Each number is 50 + 15 x the weight over its row's rms, rounded and kept within 0 to 99. Layers, rows and columns count from 0. The size before them is the row's rms in percent of the matrix's.

# up: layer 6 MLP up, 1280x256, rms 0.0864, rows 506-530, columns 0-63
# down: layer 6 MLP down (transposed), 1280x256, rms 0.069, rows 506-529, columns 0-63
up506 098:45 56 59 72 59 43 71 57 71 67 44 45 32 49 66 60 55 42 52 40 54 56 43 44 60 65 66 74 47 24 23 40 51 75 47 49 53 23 36 65 33 48 48 48 49 62 56 64 49 69 41 53 51 50 48 52 43 40 49 40 70 22 43 12
down506 100:38 53 34 56 15 37 20 34 63 55 27 47 52 57 48 51 40 57 60 64 52 22 75 43 41 61 56 37 39 51 25 53 42 60 64 58 42 42 41 45 49 24 60 61 48 77 73 59 48 22 46 48 19 54 53 54 64 80 72 57 29 60 69 29
up507 091:68 47 48 50 64 33 42 55 43 11 75 55 63 43 38 48 82 47 52 63 59 57 35 47 56 64 47 62 18 60 64 41 37 39 45 26 73 43 20 66 54 45 40 49 64 35 47 39 51 56 42 55 21 46 55 47 50 58 42 38 79 66 44 78
down507 112:23 57 49 56 35 50 50 42 29 40 64 56 38 53 43 61 64 59 68 63 63 54 33 55 23 34 67 64 25 48 43 39 47 52 59 46 43 25 52 56 45 12 23 64 64 49 53 56 54 30 45 69 65 67 42 91 48 31 46 36 34 49 54 48
up508 105:12 51 63 41 46 63 87 48 53 50 75 45 52 52 15 61 44 59 66 58 54 58 45 55 49 37 39 70 38 29 63 17 51 41 39 49 48 47 50 42 08 60 45 67 58 51 76 55 48 46 45 43 40 74 45 53 48 28 27 47 46 45 58 56
down508 087:50 55 55 16 53 80 57 53 51 41 42 46 55 37 47 60 61 49 65 41 51 37 56 51 28 05 39 45 54 67 32 40 57 37 43 33 48 42 40 33 43 41 51 45 46 18 75 52 62 55 59 68 47 49 46 40 28 70 24 59 26 65 56 39
up509 094:72 61 63 36 28 43 70 70 53 42 37 67 67 59 62 53 50 61 32 38 45 32 55 41 45 38 39 52 10 51 50 70 65 59 33 39 74 44 36 66 56 15 48 42 71 25 56 68 51 26 29 55 65 66 27 47 33 33 29 36 19 66 46 41
down509 105:45 58 45 69 34 75 50 42 47 50 89 46 78 58 40 35 67 41 51 30 66 52 34 59 58 50 46 38 52 66 54 63 50 39 41 43 40 52 45 15 55 65 53 73 44 29 19 49 54 63 38 84 53 83 30 68 46 50 17 50 25 37 60 64
up510 102:24 39 39 38 44 31 72 74 47 42 25 69 57 80 64 54 58 39 31 58 45 60 51 56 48 37 55 50 44 28 41 40 46 66 44 78 66 23 54 61 40 44 56 38 62 71 53 43 56 73 90 35 13 48 12 46 44 53 58 54 68 39 52 47
down510 100:70 53 46 68 59 50 53 40 69 47 37 68 48 40 30 32 23 52 38 59 44 58 66 83 51 72 80 68 49 40 63 54 52 29 65 18 53 33 55 30 61 50 52 46 74 68 58 33 51 58 66 42 74 76 41 53 30 59 45 46 58 78 15 28
up511 094:48 67 31 45 42 46 40 53 39 65 44 42 54 54 22 44 56 72 27 46 68 21 59 51 46 70 22 52 46 56 48 44 27 68 36 21 45 39 46 82 29 52 57 54 41 20 35 39 18 82 61 64 50 49 47 65 32 64 33 26 75 64 27 45
down511 088:64 45 09 38 49 28 78 58 48 48 59 47 72 86 39 57 44 73 72 39 37 73 37 56 52 47 60 74 85 44 42 32 76 65 47 54 44 49 75 49 50 46 30 45 70 54 42 48 55 86 46 55 41 67 39 45 79 34 56 68 21 53 54 70
up512 104:27 27 37 65 27 27 67 48 47 53 48 42 47 60 52 70 58 47 75 74 64 26 41 35 55 38 27 72 66 42 47 55 32 31 51 59 41 36 30 58 55 62 59 55 14 21 41 38 54 43 63 40 95 76 31 62 52 48 52 71 56 33 43 60
down512 099:59 54 64 18 41 19 38 41 49 51 45 75 66 65 56 46 43 60 40 67 37 49 76 50 54 38 41 63 74 28 35 42 57 80 37 47 47 61 49 27 26 81 47 67 59 54 70 60 16 52 53 54 52 65 46 76 44 53 35 73 27 48 39 61
up513 093:57 26 73 19 32 49 49 51 82 57 49 67 75 57 53 54 53 48 38 45 51 39 48 59 46 27 47 57 39 47 38 50 52 47 35 60 42 63 54 48 46 10 40 32 54 30 39 66 35 55 62 43 26 80 37 52 24 40 01 36 20 58 64 50
down513 089:37 55 46 76 59 60 57 38 54 46 37 36 58 73 56 36 39 39 45 46 38 72 53 44 70 55 50 53 22 65 51 64 62 62 29 77 46 70 47 08 39 44 41 39 65 43 52 65 57 39 50 88 63 54 38 52 49 69 34 49 34 40 70 29
up514 106:56 52 38 34 52 33 55 35 41 63 16 62 39 50 49 55 54 41 62 35 57 54 45 46 63 54 30 57 53 51 43 51 30 84 40 89 50 55 59 57 55 59 41 22 23 47 54 70 30 58 46 51 64 67 57 51 57 73 68 70 51 45 48 62
down514 100:62 34 57 51 34 93 55 66 39 44 74 71 56 19 16 58 49 66 45 64 46 43 58 69 56 73 56 53 30 43 49 47 20 34 54 63 41 46 56 48 43 32 69 59 59 52 65 35 47 34 62 39 47 46 40 54 65 50 41 41 54 49 81 59
up515 093:37 46 58 58 61 45 33 29 86 42 68 60 57 64 51 72 53 92 62 25 74 53 37 59 55 33 47 67 45 47 34 46 46 28 36 40 42 64 73 36 63 69 35 48 53 35 64 18 36 76 47 59 59 55 12 75 54 58 33 38 71 42 50 59
down515 086:57 42 05 49 60 41 16 52 80 17 69 68 60 55 54 50 62 47 64 40 69 46 53 57 44 80 32 14 36 55 55 49 49 42 65 61 49 45 55 72 58 45 51 77 54 34 60 45 60 38 51 43 53 39 55 40 77 37 66 56 69 76 53 25
up516 090:40 36 37 37 49 55 58 54 62 52 65 41 40 52 67 78 47 51 55 83 43 16 13 49 71 65 52 49 30 59 48 38 43 55 56 72 48 56 42 26 49 53 48 59 56 60 48 45 61 51 47 55 56 67 46 59 53 32 51 48 47 25 35 52
down516 085:59 54 34 29 40 15 39 75 39 60 39 51 57 43 40 36 37 37 60 60 34 83 64 29 39 57 71 75 60 45 69 40 53 43 45 23 36 50 47 34 31 39 49 29 58 30 64 39 37 40 51 74 34 51 69 31 41 59 30 62 34 43 86 73
up517 107:33 57 58 36 55 63 55 49 51 62 17 54 69 70 45 39 64 38 38 84 42 37 40 53 50 52 24 48 65 41 71 58 38 69 79 47 69 53 58 44 39 68 45 54 52 71 57 25 51 56 48 20 61 41 42 74 41 60 51 40 40 06 30 42
down517 110:59 51 56 43 48 41 50 64 54 48 22 62 54 40 66 36 40 34 54 60 49 28 72 33 15 57 49 45 55 28 45 41 41 58 69 29 64 49 79 36 53 47 37 23 70 79 30 62 58 24 51 88 52 31 61 72 50 70 48 38 63 65 24 57
up518 103:42 52 46 46 24 50 69 49 49 38 46 61 59 78 43 26 74 69 29 71 51 48 45 51 29 29 45 33 35 51 48 15 52 55 29 31 50 37 45 74 54 53 25 36 46 60 50 53 64 63 45 65 39 49 46 46 56 36 51 42 65 44 52 49
down518 077:77 52 53 36 59 74 67 39 39 61 37 55 32 29 36 41 68 40 63 53 35 44 73 63 34 58 71 53 52 58 42 54 42 70 51 55 45 45 34 49 65 29 46 32 68 28 32 37 69 47 43 57 53 49 49 77 78 53 50 36 77 40 63 57
up519 099:64 64 54 42 41 42 25 58 53 56 27 11 59 64 51 08 61 52 51 32 57 25 46 92 47 52 89 36 29 68 65 52 17 76 09 60 61 30 52 67 65 36 36 43 80 45 60 45 48 24 58 51 66 48 53 40 51 40 67 36 95 77 39 36
down519 088:29 40 61 33 87 44 60 60 68 38 66 23 65 40 17 59 44 52 46 62 73 56 55 64 37 32 46 17 34 69 58 55 64 62 63 44 50 59 65 32 37 49 64 99 65 55 49 48 67 41 32 65 80 29 56 49 49 58 58 39 40 19 60 52
up520 091:69 59 50 38 43 35 46 33 69 47 46 32 64 41 45 47 42 57 69 57 61 31 37 44 46 41 48 72 25 71 50 64 46 63 40 67 74 50 41 24 34 41 45 49 44 54 17 63 31 45 46 33 56 62 00 63 44 42 53 65 56 18 28 37
down520 139:30 51 66 41 54 42 35 51 37 70 47 34 58 63 26 24 58 27 59 63 43 64 39 54 39 43 36 46 21 54 62 71 45 51 57 45 69 36 34 55 47 54 43 37 55 37 30 69 46 66 59 31 70 67 42 58 35 86 48 39 57 59 51 63
up521 111:52 42 54 55 40 33 78 26 58 48 38 61 71 53 52 30 63 45 64 37 68 29 41 57 65 59 54 72 59 47 30 58 24 76 78 31 44 26 55 44 67 51 48 51 42 34 52 74 36 47 37 41 38 84 20 63 56 55 58 54 42 51 72 34
down521 126:57 62 50 54 85 63 73 62 50 62 25 60 59 50 51 57 60 46 50 42 46 30 83 37 67 50 65 41 70 45 46 74 34 77 58 54 52 49 84 37 53 44 90 46 42 26 51 31 83 65 41 34 45 49 33 55 37 20 48 35 42 41 57 46
up522 112:57 51 56 50 49 34 53 49 63 82 47 26 41 56 01 39 50 57 59 52 33 14 42 61 46 68 60 45 47 59 23 56 37 51 48 41 47 38 40 25 44 56 33 47 45 52 40 47 46 85 66 38 17 38 51 77 39 42 38 38 57 39 36 37
down522 117:75 71 52 54 60 29 46 15 28 54 44 59 52 50 43 41 35 55 65 85 13 51 37 66 57 52 55 29 66 83 50 40 33 34 61 39 43 48 67 31 60 63 71 56 49 37 58 65 39 51 68 50 54 56 69 44 43 35 58 50 63 11 45 86
up523 080:53 17 15 40 26 28 68 41 47 50 51 48 28 67 50 32 42 52 46 49 54 62 47 47 47 24 42 43 64 45 47 31 46 72 49 46 50 66 40 56 32 70 40 45 71 56 52 53 41 42 26 41 74 57 34 54 34 34 63 30 37 10 32 49
down523 081:50 29 32 38 29 53 30 44 50 64 47 61 00 59 47 40 93 60 54 58 50 40 40 49 41 30 54 71 49 55 43 58 44 67 58 65 43 55 31 56 39 37 61 55 31 45 20 53 35 53 44 47 37 70 37 77 21 61 27 51 49 56 26 48
up524 090:54 67 50 27 46 53 34 67 62 61 49 48 57 62 42 32 34 38 94 39 70 21 53 65 18 56 66 63 47 68 64 46 34 77 45 33 78 39 36 57 51 42 65 35 55 48 45 37 37 58 57 19 54 73 39 39 41 70 39 73 21 41 47 51
down524 113:18 53 47 28 53 62 59 72 40 49 39 44 41 42 60 79 74 57 67 40 47 30 31 64 54 56 55 65 30 53 44 47 35 63 35 72 45 50 33 58 53 34 56 31 61 28 42 45 49 48 68 06 68 52 34 58 32 56 63 60 49 39 36 43
up525 107:53 26 34 59 55 47 51 30 48 63 53 85 67 55 58 52 69 88 48 30 55 47 51 36 35 51 43 54 66 67 23 61 52 48 48 56 47 21 60 30 47 90 43 40 44 36 52 44 55 41 62 32 64 75 25 57 55 37 55 48 54 33 42 42
down525 104:56 74 41 13 72 49 58 28 55 48 72 68 53 43 28 53 66 57 62 39 43 39 36 50 51 11 21 41 40 50 48 42 56 27 53 43 48 73 46 51 33 10 48 33 73 71 91 53 50 44 43 30 35 34 46 43 24 31 45 54 63 50 61 25
up526 096:45 17 46 08 36 29 42 48 47 47 57 61 66 54 54 41 47 84 36 66 57 41 47 74 41 57 57 50 76 61 57 40 28 38 75 36 59 40 42 48 22 42 53 36 73 50 56 41 44 25 55 56 67 58 69 67 45 42 34 47 57 75 52 48
down526 154:67 50 37 44 60 47 31 48 31 51 40 42 41 74 33 55 46 50 67 55 47 51 62 72 70 70 73 33 44 44 50 43 21 37 30 59 51 38 57 31 54 69 45 39 56 30 55 44 43 48 26 21 52 58 29 65 46 54 58 35 51 68 39 82
up527 107:55 44 38 51 49 38 73 02 72 46 69 69 50 35 74 48 71 54 40 58 62 28 54 61 49 19 41 50 45 34 46 59 55 47 47 46 48 37 76 41 50 46 58 40 45 18 29 50 50 72 67 44 73 55 50 54 36 47 22 63 54 67 42 51
down527 100:43 60 44 36 25 38 68 58 30 56 50 35 56 45 39 33 47 53 60 39 23 24 40 67 31 68 57 55 20 67 35 53 33 43 39 59 33 57 85 49 56 57 37 53 44 37 29 61 55 61 61 54 47 54 41 47 37 66 36 52 51 42 81 71
up528 103:46 32 46 44 64 64 62 52 51 83 56 42 55 53 52 59 52 58 44 50 43 65 38 75 30 59 43 29 74 71 38 68 37 62 35 51 49 34 36 64 36 70 41 69 58 61 32 57 39 35 86 61 39 50 60 69 36 63 34 39 50 65 60 37
down528 094:31 41 64 83 69 25 71 39 79 45 42 56 83 35 62 62 46 49 78 54 62 18 28 70 27 76 62 41 70 50 33 44 49 24 48 30 49 60 48 61 56 44 35 57 65 68 70 51 59 63 68 54 54 69 35 50 59 62 68 58 38 39 60 74
up529 098:36 48 47 54 51 51 49 66 67 68 36 51 56 42 54 31 70 48 58 60 38 52 60 60 68 36 74 73 57 32 57 47 41 67 43 72 89 58 61 56 34 51 49 75 60 34 58 58 49 29 42 46 59 40 69 63 50 52 39 25 58 20 70 55
down529 098:70 21 52 42 50 50 57 49 64 58 51 54 68 59 29 45 30 49 50 81 54 76 59 44 62 71 32 58 42 70 59 47 45 28 45 39 40 52 40 59 69 22 46 49 29 56 39 59 55 37 44 38 27 52 56 63 36 67 62 43 56 75 71 75
up530 085:57 42 48 34 34 27 63 47 45 34 18 54 50 74 49 30 63 66 37 48 63 48 33 59 37 47 11 87 48 57 54 34 34 69 42 54 51 61 51 69 37 55 30 65 47 35 42 46 44 23 32 48 61 61 30 42 20 46 71 56 29 60 55 41